From a checkpoint of a small transformer trained on Wikipedia.
Size: 23 layers, width 128, MLP 512 GELU, 4.75M parameters.
Architecture: LayerNorm before each block, rotary positions, biases, untied embeddings, attention and MLP in parallel.
Training: a variant of SOAP for these matrices, 96M tokens, 5868 steps.
Each number is 128 + 32 x the weight over its row's rms, rounded and kept within 0 to 255. Layers, rows and columns count from 0. The size above them is the row's rms in percent of the matrix's.

# layer 10 attention query, 128x128, rms 0.288, rows 0-52, columns 0-63
size [103 115  81  81  93  88  82  67  94 107 103 106 101 103 112 110 110  99 111 100 101 105  99  94  89 100 111 111  93 109 110  95  98  92 101 103 101 108 102 110  98 104 109 101  99  99  87  86  91  93 100  99 107]
[[132 113 146  83 129 107 101 151 123 141 154 176 102  78 124 142  26 200 150  91 139 115 162 136 116 120  79 129  80 158  34 162 173 181 168 110 195  99 152 146 122 151 153  97 147 149  84  83 120 133 121 158 109 116 120 104 135 177 193 164 137 110 197  74]
 [137 124 116 141 124 187 141  91 141  86  81  64 151 203 141 136 149  89 117 175  47 112 105 194 139  83 167  84 158  92 120 127 105 127  97 139  65 145 100 120 130  91 117 176 113 126 125 144 185 100 114 125 112 154 133 160 162  85 140 128 139 149  75 169]
 [165 177 174  90  98 147  98 175  90 172 168 112  88 110 114 153 159 113 100 123 156 193 123 136 148 173 113 147 112 206 106 169 147 115 143 105 138 132 169 104 153 120 134  45 157 132 158 119 141 161  80  91 140 144 130 128  67 114 107 125  54  67 147  89]
 [142 125 109 174 103  53 137 155 169 163 139 113  97 113 108 175  78 116 129 136  62 130 146 119 165 169 148 152 145 170 125 112 127 188 146 167 168 176 120 155 130  99 154 169  84 119 115 121  98  93 133 206 145 131 167 106 127 129 157 124 126 176  89 142]
 [ 98  53 165 156  90 110 138 145 120 145 119 162 133 136 132  75 138  85 102  72 128 122 155  98  86 164  80 119 127 146  85  94 155  61 142 125 111  94 202  86  95 151  73 110 138 103 114 115 136 206 176 106 112  52 142  62 128 127 147 121 142 182 155 121]
 [105 163 154 120 130 206 109 100 123  94 124 119 106 225 121 121 165 100 101 194 106  84  73 160 124 167 115 115 168 102 172 116 152 131  80 124 167 119 100 131 160  73 116 154 125 160  99 152 194 173 113 115 128 145 111 183 122 110 121  91 177 150  95 138]
 [129 120  99 146  81 168 126 115 101  87 124  72 133 150  74 140 107 128 107  90 110 139  88 120 108  79 163 140 112 132 210 112 104 169 120 151 107 166 100 144 129 138 108 190  99  97 165 164 138 161 110 138 129 207 170 184 104  62 130 133 173 111 134 140]
 [105 157 149  96 106 105 151 152 122 164 182 128 152  65 136 101  98 150 151  73 126 159 151  92 107 157  85 134 152 146  61 132 139 144 137 134 134 168 177 113 114 115 151 136  90 136 139  91  75 148 103 134  93  91 109 191  91 123 162  94  51  83 186 124]
 [127 168 111 142 140 124 192 100 119 108 149 157  55 147 132  86 124 119 102 132 119 143  83 144 158 135 111 132 155 155  73 149 183 126 147 153 184 147  73 123  86  74 142 136 122 116  64 130 116 192 123  39 144 159 104  80 137 149 116 143 155 142 104  98]
 [159  91 163 121 129 158 134 144 105 128 144 178  65  81 107 115  77 123 119  86 136 105 123  87 191 138 115 145 175 132 210 154 127 111 154  63 171 130 172 179 174 121  79 124 142 153 160 163 137 153 141 106 211 126 145 116 131  61 110 109 112 163 120 120]
 [124 138 118  96  99 125 111 209 114  89  64 119 165 165 102 121 144  86 127 158 176 103  43 100  61 106 108 108 163 132 161 170 133 145  83 109 119 151 152  99 158 146 108 114 130 173 144 170 167 201 140 136 111  76 130 134 154 141 154 127  92 137 164 121]
 [173  73 191 118 204 186 152 122 185 157 148 150 119 115 137  98 134 117 126 160  81 119 124 142 100 154 152 130 127 196 156 147 158 132 144 116 131 142 143 134 131 171 153  99  85  68 156 144 112 130  96 163 127 101 145 160 143 171 121 124  77  58 140 103]
 [119 193 144 158 114 105 187 160 137 164 145 110 125 110 156 117  94 167 113 128 169 152 130 147  76 127 140 172 123  65 143  65  99  74 149 138 148 104 201 128 148  77 124 115 160  64 136 105 122  97 104 143 167 147 118 152 126  73 154 151 135 151 161 179]
 [141 128 122 126 155 150 117 124 185 125 143 146 147 134 160 150 109 131  89 112  92 125 166  58  97 130 150  98 104  89 109  75 156 131  98 129 114 145 156 121 147 193 101 126 158 101  73 105 104 160 158  96 192 152  86 132 111 121 117 102 140  73  98 120]
 [142  77 153 138 100 114 135  78 128 124 158 142 201  75 130 124 151 132 143 108 115  70 145 155 125 120 146 145 170  86 115 101 128 169  97 128 111 164 181 117 113 142 109 128 143 132 109  94 118 164 112 160  99  85 206 119 145 127  60  87  90 101 168 167]
 [ 99 188 121 102 127 112 100  67 122 135 146 211 127 182 123 100 151  91 161 152 153 135 105 118 106 128  87 139  70 117 111 120 122 125 143 132 158 124 158 116 117  93 180 153 125  94 120 144 128 155  76 112 108 118 125 152 122 178 156  97 218 144 126 155]
 [137 145 163  78 139 184  93 183 104 110 176 105 146 184 136 114 134  83 183 109 148 161 139  96 137 170 152 108 149 154 177  64 144 146 103 110 156 152 175  72 188 149 109 136  84  97 125  95 113 154 138  94 139 160 146 111 136 141 172 135  91  53 108 135]
 [144 145 179 116 114 159 147 180 155 106 102 154 110 120 105 140 148 144 166 102 136 173 157 123 146  71 123 114 101 176 155 127 171  31 149 131  73 180 195 109 121  94 192 163  89 172 150 135 146 112 152 152 195 195 117 129  95 103 107  93  82  57 131 114]
 [118 147  68 173 173  90 125 105 164 114 126 123 131 148 151 103 107 152 170  72 111 175 131  72 135 109 123 103 133 186 126  99 111 158  82 161 100 122 106 166 132 125 108 191 107  91 120  88  54 144 169 113 178 128 147 153  99  57 120 131 133  87 161 121]
 [121  90 138 100 168 146 106  69 122  90 150 168 125 127  94 112 174 136 148  82 105 136 131 179 144 147 121 142 115 111  76 118 143 119 179 127 187 132  79  55  72 173 158 130 168 152 141 104 124 107 221 128 123  69 158 106 214 135 141 150 115 131 128 159]
 [101  89 133 100 141 169 186  63  67  90  68  94 171 104 207 132 163 116 130 151  99 156 144 144 137 149  97 161  76 156 151 124 154 152 167 142 123 161 106 124 112 112 211  93 110 159 125 104 139 139  60 116 148 149  94 125 129  96 116 130  83 166 135 145]
 [127 154 116 124 113 124 151 159  96  94 146 125 110 150 133  82  76 184 100 155 117 119 130 131  99 230 182 152 139 101 158 122  93 136 121 130 107 163 178 137 149 117 126 157 107 194 108 186 130 148 100 159 145 132 151 123  97  99 135 114 124 178 133 172]
 [ 96 115 149 125  89 106  93  80 161 171 106 118 103  72 163 169 133 153  88 128 169 118  91 177 179  90 146 139 143 141 162 127 132  71 129 115 120 124 127 135 147 142 173 177  75 220 131 101 179  88 148 147 101 123  93 139 166 126 126 102 152 183  68 115]
 [105 145  77 107 139 117 131  90 134  89 161 139  96 165 175 175 164 138 122 124 136 128 155 111  91 159  91 142 141  70 104 131 110 148  90 113 137 109 113 255 114 135 162 121 118 175 138 169 109 152  97 132 108 128 171 163 131 105  95 112 121 163 145 120]
 [127 141  79 186 106  93 183  96 100 159 153 135 123 124 126 112 103 151  79 142 146 114 136 155 209 128 131 155 115 112 158 153 122 140 149 167  57 132 130  78 138 141 159 106 148  94 116 144 157 165 122 171 114 102 104 118 155  91 180 109 160 151 102 144]
 [ 84  95  80 185 108 151 187 174 133 138 130 162 181 152 173 181 160 107 184 106  94 134 129 175 139 151 143 101 116  99  94 135 155 180 146 149 136 138  89 117 152 124 147 148 162 154 123 118 151 123 188 148 138  76 164 133 129 105 150  81 182 140  96 114]
 [124 160 109  34 150  99 132 126 160 118  99 162 139 175 111 143 147 143  99  60 102 109 187 106  74 115 148 149 122 155 119 112 139  80 166  81 176 129 163  94 184 142 118 100 116 147 130 107 126 152 128 127 138 206 139 159 191 120 147  58 157 116  73 151]
 [ 65 102  98 143  92  43 187 147 112 126 101 112 100 169 106 112 117 100 173 109 136 144 161 105 119 106 137 122 139 117 144 135 132 162 103 103 126  96 128 164 108 131 106 119 157 155  42  98 162 119 107 164 156 160  93 101 119  90  97 132 134 139 152 124]
 [125 132 128 133 109 115 113 137 156 165 114 127 206 149 145  87 188  48 152 129 137 108  77 105 102 120 115 137 147 103 110  98 147 142 140 105  85 120 152 130 125 160 139  70 117 161 107  93  66 152  92 130  94  85 132 141 159 192  95 104  89 167 145 124]
 [110  90 167 114  46 129  99 119 104 139 147  64 110 112 134 129 108 126 101 173 157 165 157 151 151 141 120 180 206 120 176 115 125  86  99 136 171 136 135 122 106 150 180  91 150 183 120 129 147 140 188 145 108  88 134 229  98  97  84  81 121 164  99 131]
 [105 150  66 119 107 125  99 123 165 104 162 123 150 118 153 171 176 143  52 107 132 101 108  73 120  82 138 132 138 111 157 111 145 173 136  83 120 108  74 121 132 187 131 148 129 120  87 167 132 141 117 123  25  99 107 114 150 156  85 121 147 176 105 108]
 [114 121  81  87  97 103 126 167 103 119 110 100 150  89 115 108 112 140  94 149 142  68  37 148 147 138 111 149 143  96  62 107 168 143 140 114 118 113  68 114  59 127 155 138 112 125 165 145 107  70 155 129 129 161 138  81  94 157 120 143 149 179 112 117]
 [ 91 145 164 130 167 131 155 202 149 107 105 114 119 161 189 107 147 178 132 189 164 120  92 141 121 165 141 184 135 113 120 128 108 127 134  65 197 119 160 104 132  68 139 125 120 116 134 185  86 161 119 111 143 131 119  81 144  72 148 109 173 102 137 156]
 [108 119 145 123 106 184 155 129 116  84  96 139 124 146 125 128 106 128 138 115 167 150  77 132  95 111 132 120 161  77 106 158 115 177 148  70 182  86 110 168 123 106 150  98 135  88 172 157 145 136 137  99  95 126 136 191 160 166 202 170 133  88 153 162]
 [100 124 159 166  97 100  91  89 152 173 118 142 161 114  77 169 139  95 120 129 165 144 119 177 205 129 198 116 162 170 187 132 133 135 105 117 167 124  85  97 135 159 162  62 103 192 144 110 103  95  91  97 129 135 116  90 109 116 153 181  75 150 132 137]
 [ 95 211 182 166 208  46 114 146  65 162 132 150  96 113  73 160 152 149 123 128 140 116 105 132 171 163 162 130 156  95  89 187  99 140  99 123 170 158 192 156 125 109  78 106  87 118 136 133 131 151 135 159 145 126 157 127 132 121 117 120  99 171 101 147]
 [124 188  74 108 152 142 131 129 159 146 132 166 222 144 131 122 151 183 130 180 119 116  76 100 112 163  86  81 167  82  78 105 195 131 116 112 199 120  98  96 173 155 102  93 177 223 143 130 153 135  89 101 117 150 166  82 143 159  87 117 113 153 164 127]
 [112 123  82 162 110 138 186 142 110 104 112 132 180  93 105 130 171 156  79 110 123  68 100 189 132 119  68 151 103 122  68 151 104 173 101 141 172 100 150 131  90 102 142 154 143 135 145 152 137 173 161 143  94  94 130  57  79  92 156  77 120 115 104 101]
 [182  54  69 159  56 164 127 117  83 211  88 106  91 140 135 150 104 119 164 144 139  63 107 110 148 159 183 115 115 160 113 158 114 147 137 160 125 163 120  77 142 164  85 159 132 106 124 216 207 190 144  84 136 154  92 109 131 115 115 175 111 103 122 148]
 [120  87  87 131 137 106 131  61  86 132  70 124 144  93  93  90 167 192 143 104 138 171 120 100 175 115  99 140  84  91 153 112 151 139 146 163 126 124  99 150 156 105 136  93 129 145 113  58 110 124 172 165  60 132 100 104 157  62 117 143 159 134 118 127]
 [124 201 121 119 115 129  89 148 150 158 115 145 121 128 100 114 140 214  76  97 136  94 115 136  73 106  99 156 132 133 222 107 128  84 147 111 133 102 191  93 134 180 126 120 153 103 159 173 169 116  95 120 147 169 178 131 122 121 182 107 110 150 107 158]
 [132 188 120 127 131  89 177  59 147 160 180 141 150  91 104 168 100 144 122 138 130 136 128 123 136 147 126 116  99 103 180 122 159 140 175  88  68 122  65 169 140  92 170 162 112 158 175 108 133  62 180  72  47  88 119 128 147 164 100  83 148 133 143 116]
 [134 185 139 145 129 153 135 123  30 121 113 133  79 161 165 139  68 153 118 160 153 140 197 121 107 107 106 177 202  94 102 199 130 139 148  92 103 103  79 117 116  87 159 169 133 119 103  97 165 154 144 126 108  90  79 127 118 144 152 123 124 106 129 135]
 [122 183 110 119  77  47 135 174  94 120 114  89  39 103  97 138 103 128  83 137  73 138 153 156 115 119 137 147 125 130 155 127 134 152  99 168  82 138 205  99 134 123 137 146 123 135 167 165 129 184 115 197 129 122 129  92 128  95  88 104 107 141  99  88]
 [142 135 106 103 115 138 122 130 125 109 122 107 159 129 109 127 110 116 138  65 114  94 132 145  98 102 127 143 178  68 149 130  80  75 167 127  90 165 142  33 185  90  76 140 131 129 148 172 130  80 189 105 127 118 206 117 146 105 100 164  91  71 156 109]
 [105 151 149 122 120 146 166 160 114 162 179 152 129 131 113 146 168  91 165 133 152  84  48 120  93 147 189 108 143 160 110 155 149 131 131  99 118 127  89 124 136 121 148 117 140 111 181 118 103 141  75  97 115  98 151 135 151 151 211 128 146 216 181 123]
 [111 119 165 109 178  95 139 117 121 122 157 167 108 138  79 133 226 145 166 165 178 141  94 131 120 135 135 145 143  92 132 141 189 123 141 127 126 143 110 143  93 146 176 121 177  78 232 142 110 148 134 111  99 168 115 133 160  68 128  81 147  91 178 130]
 [147 175 193 216 158 113 146 171 144 145 114  92 120 124 165 107 126 105 148 113  98 174 147 137  90  96 145 135 144  86  84 125 168 135 135 115  93 116 149 155 124  87 111 120 145 173 112  82  86 106 100 120  86 106 122 125 135 169  88 143 156 125 160 154]
 [121 123 132  89 151  68  94 133 132 184  65 120 139 198 130 118  82 111 154  79 151 129 152 160 160 150  84  60  80 117 113 118 199 116 163 173 156 163 135 103 128 142 160 151 101 129 148 105 158 149 166 109 144 122 138  90 106 125 109 191  91 123 180 116]
 [114  95 133  61  98 124 118 126 130 168 100 129 123 111 144  95 126 103  94 159  84  87  86  86 120  85 133 114 176 104 129 197 141 128 200 115  93 137  89 137 146 187 126 112 126 111 105 110 119 127 150 155  71  98 120 113 158 124 129  91 127 108 104 137]
 [ 31  57  94 160 137  49 138 112 110 155 125 122 155 113  84 154  85  69 135 142 132 135  94 164 149 132 115  73 113 120 129 186 160 150 196 135 113 131 157 130  54 109 123  88 193 154 138 111 120 106 204 169  93 170 165 140  87 196 160 149 167 134 115 108]
 [177 212 109 129 150 105  90 131 121 136 122  98 165 128 131  90 157 202 181 185 131 100  55 126 161 117 115 124 176 118  89 164 104  99 131 105  90 156 159 147 119 146  73  96 147 145 148 137 168 116 197 120 110 146 137 131 139 111 122  96  92 144 141 129]
 [122 138 163 108 106 111 141 188 124 133  97  88 171 166 134 132 117 147  96  80 192 111  81 137 137  73 122  97 145 102 147 153 132 182  72 132 138 183 127  94 134  82 160 114 122  99 157  77  53  95 120 103 130 186 112 111 155 177 130  92 166 184 161 106]]
# layer 10 attention key, 128x128, rms 0.29, rows 0-51, columns 0-63
size [105  64  87  86 115  95  91 119 114 112 106 100 100 104 112 113 107 107 110 106 102 105 108 101  95 100 106 107  98 110 111  96 105  94 104 110 106 107 105 109  99 101 109  93  97  99  94  91  95 102  99 102]
[[185 114  86 128 113 102 147 149  78 196 118 166 140 102 185 131 167  74 146 109 157 126 155  90 102 200 111  98  89 137 136 111 165 119 161  88 174 125 145 143 142  82 130 147 152 111  96  99  89 123 127 113  74 111 102 134 125 133 138 138 126  63 131  82]
 [154 156 134  63 139 143 134 114  96 130 126 157  83 123 100 123 153 137  95 136 148 139 114  93 159 168 170 148 101  61 139 142 158 161 136 105 140 146 106 142 157  97 145  73 116 121 167 176 183 198 108  93 176 121 131  65 127  88 128 128 128 128 145 147]
 [151 179 134 122 142 149 126 179 123 199 185 143 187 110 149 131 140 149  73 134  63 140 157 136 112 140 136 116 169 141 119 159 166 107 154  79 133 157 103 165 185 145 142 113 154 104 102 134 131 128 115 155 139 134 100  86 177 140 167 141 126 113  90  85]
 [146  55 111 113 108 159 145 114 174 103 182  80 186 125 112 108 130 142 141 157 102 205 192 143 151 109 120  84  85 133  97 116 170 144  96 117 113 109 147 141 151  92 111 201  68 135 132  76 133 134 157 109 214 119  89 155 117 170 114 137 137 123 187 126]
 [ 93 103 171 116 118 104  57 134 132  96  88 165 102  92 128 149 124 166  68 148  78  85 121 105 126  94 132 173 129 121 173  97 114 116 141 168 100 145 182  60  83 211 123 105 104 137 148 100 119 182 188 138 103 101 137  99 119 106 129 143 146 106 175  98]
 [152 139 159 129 189 196  94 112 145  59 119  58 130 166  89 173 109 104 145 141 176 130  36 100  63 153 109 167 124 119 109 110  94 117 116 163 154 168 142 135 114 126 116 134 113 133  96 103 169 119  96 183 179 166 138  90 148 131  56 116 127 104 155 118]
 [110  98 159 108  68 180 151 113  77 109 135  61 169  86 118 132  88  93  77  95 142 144  97 163 169 161  91 182 159 126 163 106 174 134 127 190 132 190 117 111 129 159 147 147 146 115 102 134 153 150 174  91 101  98 174 166 143 131 107  81  58 208 150 156]
 [153 112 108  92  90 147 123 155 123 182 139 137 191 100 146  89 154 140 151  83 106  83 120 102 123 149 110  53 139 118 135 112 172 128 117 138 186 150  88 158 167  36 128 176 122  92 110 129  72 127 118 129 138 131 104 145 155 147 140 148  75  90 131 134]
 [141  95 132 106  98 135  93 136  82 118 118 102 151  96 198 123 109  96 143 150 152 136 166 123 131 143 181  73 179 145 163 172 173 141 148 116 132 127 118 185 148  92 162 171 154 121 103 183  95 134 115 103 138 121 126 152 108 135 121 146  20  77 106  45]
 [126 126 217 134 118 152 124 129  78  61 157  95 132 132 119 171 111 163 144 103 123 112 135 140 149 147 126 189 160 125 146  85 146 160  93 128  92 133 147 150 174  83 181 123 132 112 117 145 178 123 164 168 134 103 141 120 104  90  83 160 141 115 164 163]
 [123 135 143 143  89 115 164 143 163 123 129 209 139  80 112 145 142 130 104 146  69 123 127  70 133 157 110 130 126 165 176 135 103  92 100 190 113 109 121 140 135 138 141 108  70 117 125 135 154 172 104 171 109 106 162 100 129  83 142 154 102 124 135 130]
 [117 182  92  78 173 143 193 117 201 136 123  87 124 137 143  89  93 106  63 153  86 131 103 125 140 136 160 165  84 136  82 128 121 197 144 128 125  97 206 134 117 173 137 152  95 112  68 131  58 162 119 158  97 122 107  97 167  96 108 125 151  94  93 139]
 [155 127 130 124 115 119 107 113 163 116 220 149  51  87  76 131 102 119 170 116 100 137 138 114 128 169 128 179 158 105 197 157 192 147 148 136 132 108  67  78 138 160 100 147 118 120  65 177 119 163 131 151  85 137 165 114 124  95 109 102 148 131 171 149]
 [107 110 114 136  61  81 111 161 163 142 135 105 170 121 147 127 147 104  73 184  89 138 133 119  79  67 150 192 124 150 128  71 157  76 139 103 135 133 141 108 132 166 126 159 127 153 108 107 134 110 106  85 120 116 117 154 160 115 143 136 112 177  77 109]
 [114 189 101  88  62 129 110 129 146 139 189 163 102 112 189 147 176 119 124  72 114 134 108 104 204 152 132 104 127 119 129  67 142 172 139 115 180  68 162 122  92  71 132 181 154  74 159 118 131 177 125 137 111 106 179 102 136  96  93 108 152 122 160 124]
 [158 110 139 131 161 150 121 127 138  96  93 119 164  83 171 117 103 169 139 126 137 138  81 132 120  97  91  80 126 152 149 183 131  20 118 138 159 148 117 140  98  93 115 131  81 121 142 186 144 128 140 171  92 124 162  96  58 102 103 148 120 122 167 158]
 [ 98 112 118 130 125 180 172 205 151 163 166 178 109 100 121 130  95 107 128 160  30 130 163 108 116 149 147 160 149 133 110 137 105 105 110 131  84 149 120 159  96 148 185 153 130 112 124  43 146 159 221 115 175 135  81  97  97 127  94 149  80 135 127 115]
 [133 119 134 137  89 148 153 118 168 162 147  80 212 131 158 116 101  86 120 130  78 126 164 120 136 102  74 128 171 123 113 166  93 141 173 113 122 130  76 141 153 181 151 116 124 128 121  90 132 180  85 149  67 127  95 131 143 127 176 191 166 106 166 153]
 [ 80 159  94 118  76 149 136  75 144  95 128  84 116  44 144 101 117 127  98 154  84 118 143 147 133 140  83 106 174 130 109 125 129 171  94 193 170 146 132 114 122 176 144 134 202 115  56 155 110 116 106 132 155 136 155 147 117 184  97  99 114 166 150 153]
 [ 89 180 117 120 103 112 158 134 101 117 120 149 111  98 167  85  80 157 172 129 117 129 134 105 160 151 124 132  98 122 107  88  74 110 150 102  82 130 127  79  76 143 193  91  96 126 178 123 108 111 108 138 127  84 159  99 168 109 167 127 152  97 183 148]
 [180 111 100  81 123 128 108 175  99 138  82  78 153 175  80 141 129  76 156  85 115 160 121 150  91  86  51 167 143 149 110 107 127 189 175  98 116 158 125 144 182  91 111 128 152  98 108 206 139 151 130 162 161 154 104 175 153 146 183  93 140 122  64 113]
 [118 151 173 112 119 122 128 135 181  76 126  86 106 140 143 167 182 184 115 113 151 147 132 132  89 159  88 208 148 100 204 117 122 180  97 146 137 138 120 130  84 123 110 126  91  94 100 164 147 127 118 156 159 123 149 153  95  90 112 114 140 106 142 107]
 [180 114 156 106 163 120 110 185 147 179 170 143 126  93 172 144 132 153 151 133 134 174 147 136  57 130 108  49  76 142 107 119 113 132 134  90 137  80  90 122 137  99 121 165  89 129 184 103 136 135 123 179 131 108  88 141 155 142  97 140 183  79 137 118]
 [102  94 188  82 216 157 105 102 121  47 125  90 104 117  89 166 137 166 125  96 147  81 126  94 136 169  63  87 181 120  99 115 121 148 154 106 122  89 150 146 145 122 138 114 148 155 164 193 117 128  83 172 139 180 107 103 174 139 101 150  73 112 125 152]
 [155 110 157  96 125  86  92 130 154 151 164 156 141 116  78 121 149 184 141 138 117  89 131 189 146 108 144 148 118 166 118 156 192  59  97 142 136 130 104  98 161 143 134 161 126 122 131 132 107 114 124 156 116 128 179 138 130 160 165 154 155  99 129 111]
 [120 172  95 106  97 172 162  80 121  61  78 134 109 135 203 101 115 132 141 105 201 110 138 104 147 126 125 133 108 161 129 134 137 106 118 193  95 116 134 149 119 130 138 140 193 131 207 105  92 105  83 118 133 156 111 152 150 100 109 141 145 151 108 136]
 [143 100 209 164 128 155 106 189 124 147  85 124 156 101 174 114 109  88 146  67 119 131 177 108  95 157  63 137 111 119 126 143 163 141 140 130 156 120 120 202 111 132 120 105 141 123 111 107 133 183 188 158  98 120 111 131 197  94 115 169 106 157 135 141]
 [166 129 123  84 115 145 134 182 169 134 123  95  98 145 129 145 149  98 172 145 123 111 170  40 101 133  98 140 156 142 145 106 104  93 135 171 169  86 117 152 159 121  49 124  54 115 142 168 117  99 114  93 140 170 114 146 108 175  87 188 105 107 121 154]
 [100 168  77  99 129 147 178  76 170 161  73 142 126 145 152  92 171 106  61 178 104 134 125 106 136 128 118 122 163 175 121  96 139 102  95 127 145  89 136 129 151  66 107 107 146 165 159 145  95 158 129 119 144 130 174 154 209 125 143 134 122  66 109 144]
 [108 133 157  68 165 142 121 116 140 111 170 179 204 144  90  84 176 150 110  63 183  97 122  85  97 111 129 145  90 122 181  86  70 137  86 100 141 106 110  90 136 138 117 131 102 109 128 137 110 127 114 166 141 156 141  68  96 105 114  96 151 133 133 133]
 [129 129 190 141 157  69 137 161 149 146  82 150 149 123 155 173 183 103 140 117 101 128 136 152 135 135  98  92  92  99 140 103 120  99 111 103  91 131 159 137 151  75 108 118 100 103 152 152 119 114 100 112 179  79 152 111 137 156 127 145 127 146  62  70]
 [117  99 145 139 138 110 129 102 145 148  87 121 115 114 101 128 128 130 164 154 111 172 106 131 112 133 145 133 175 150  84 119 137 128  79 155 128 132 133  86 123 170 153 198 102 157 168 128 154  55 122  46 187 114 201 161 180  75 118  77 132  81 139 120]
 [126 115 108 158 101 134 178 111 116  97 146 126 120 138 107 100 140  87 163  86 159 115 148 165  90 152  93 126 128 134 142 176 129 133 121 159 118  85  87 173 146 156 115  81 126 154 100 190 140 172 114 206 192 168 119 162  57 115 110  91 118 101 161  79]
 [137 139 153 133 160 143 157  73 130  66  94 122 110 107  71  95 124 112 135 111 140 167  93 149 170 102  86  53 102 164 107 117 149  84 123 142 146 107  96 145 129 177 110 131 100 137 127 112 177 106 116 184  85 168 139 161 118 135 125 122  81 149 130 166]
 [139 139 126 124 125 132 117 123 159 145 178  97  99 164  82 111 145 169 114 116 166 159  85 164 117 136 121 114  81 157 150 147  64 110 123  88  92 108 115 113 137 127 129 137 138 118 186 120  84  72 160 121 158 202 137 195 161 157 108 106 127 143 151 114]
 [ 80 154 108 126 105 114  57 130 162  81 202 112  77 135 134  87 122 189 170 155 125 108 147 166 126 137  86 138 176 164 150 144 137 101  77  98 101 146 124 123 131  69 117 126  82 176 146 173 132 150 158 103 128 136 107 134 225 119  93 122 105 162 131 162]
 [125 175 137 142  48 142 160  86  74 160 112 114  57 139 117 178 117  96 164 139 131 139  77 112  80  68 101 117 113 127 102 130 177 108 127 124 195 139 111  96 163 127 110 111 104 159 150 152 165 115 142 141 140 133 156  81 141  95 126 154  93 115 107 101]
 [ 95 139 113 107  93 121 116  69  69  77 139  99  93 115 105  97 132 133 157 121 117  68  81 181 147 162 134 126 121  83 148 143 140 119 183 168  74 186 119 157 146 156 206 170 198 173 160 187 111 173  91 150 112  71 110 122 124  52 139  88 147 124 146  75]
 [155 118 168 148 103 123 136 164  87 133 119 146 210 117 144 132 119 170 152 152 145 159 146 166 132 154 153 112 160 171 114 117 139 138 142 134 182 110 194 126 167 121 129 175 120 135 159  80 131 113 164  79 186 133  57  94  84 128 145 124  34 101 110  87]
 [149 152  99 111 105  98 110 117  98 186  99 133 107 134 148  56 123  98 165 161 178 163 158 177  32 146  78 132 111 100 136 155 121 118 159 177 155 129 111 113 123  93 144  74 187 129 164 189  80 113 111 147 119  77 139 159 106 103 146 150 174 145 112 150]
 [146 120 168 112 143 105  86 101  45 138 155 109 100 178 138 126 118 149 122  54  93 171 113 164 182 123 125 101  97 112 141  84 162 107  58 119 155  78  83 152 119 181 102 117 122 152 146  93 139 178 168 161  78 148 190  94 116 112 167 178  98 117 193 103]
 [140 159  94 159 140 123 133 112 114 130 120 171 137 145 148 130 127 186 122 123 164 160 106 129 108 119 101 159 132 143 136 130 153  83  80  92 122 147 111 195 167  91 172 153 109 109 171 179 109  91 119 138  98 108 154 134 133 112 144  98 157 112  54 118]
 [140 175 108 122 155 164 116 101 119 121  84 140 139 114  68 217 109  98 183 175 118 120 152 158 121 100  63  88 168 153 154 124  78 140 134 115  65 118 110 103  84 129 134 151 149 156  70 133 132 147 132 109  73 142 153 118 106 207  76 146 115  84  85  82]
 [100 121 114 103 112 153  50 145 142  87 159 119 132  95 129 107 154 151 185  92 104 108 156 148 150 158  81 123 137 164 151 150 167 138 138 147  85 149 124  92 188 139 105 156  59 185 113 140 183 137  84 105 108 108 128 103 157 169 132  83 128 165 134 105]
 [ 76 172 132 167  83 164 117 134  93 139 169 193 129 106  78 165 123 123 137 160 144 164 201 172 155 128 140 137 162 170 100 153 172 115 107  87 200 100 108 126 165 159 161 147 167 127  96  83 107 167 117 103 150 128  87  85  84  89 166  95 124 158 157 147]
 [142 130 109 102 146 182 119 106  99 167 125 135 112  97 130 179 116 170  89 142 127 178  54 120  87 140 149  95 131 159 155 134 152 142  69 145 130  80 120 102 191 120 107 148 149 106 150 119 156 104 124  96 163  68 103 161 154 167  91 124  83  61 151 141]
 [ 91 130 123 114 125 129 132 122  79 162 145 117 108  76 135 165 144 160 162  82 140 146  86 150 176 152 123 155 145 146 114 163 137  99  89 173 135 113 154 138 138 153 135  64 155 136 138 196 121 126  67 162 156 166 116  56 106 198 149 197 150  92 134 137]
 [130 188  79 151 140 100 143 129 128 168 144 124 115 104 156 145 126 136 105 154 124 106 162  65  94 166 148 108 100 123 142 138 144 149 174 112 132 143 109 133 115  74  92 109 134 127  53 111 108  89 102 148  54 160 130 178  80 136 153  92  99  82  99  84]
 [ 77 203 113 159 113 191  80 160 143 139 144 118 156 138 178  60 107  97 157 147  81 190 117  85 105 162  62 125 143 119 116 182  89 132 119 119 145 139 152  99  88 100 161 103 105 104 143 133 163 136 136 103 187 113 104 151 158 164 214  71  98  68  99  94]
 [163 165 195 131 105 128 160 172  97 166  73 141 118  48 131 113 195  91 123 204 137 148 150 162 134 109 132 109 102 105 126  72 148 150  91 194 118 153 172 158 161  73  91 110 128 145 109 134 109 166 109 114 124  88 166 128 174 138 125 187 109  57  83 114]
 [ 84 129 144 149 165 126 127 117 130 153 152  87 145 149 113 112 167  95 169  86 135 103 106  86 185 117 137 187  98 104 186 146 121  88  83 123  93 119 123 103  88  96 126 166 129 149 185 103  90 101  44 109 132 182 151 157 137 131 184 107 104 112 140 168]
 [139 152 183 171 165 109 106  79  74 174 147 196 118 141  62 144 110 180 139 117 133 104 122 150 132 174 134 149 150  80 120  94  89 144  73 121 128 136  86 127 139 102 104  97 117 120 140  84 182 140 116 140 190  90 128  98 107  67 143 170 136 140 153 170]]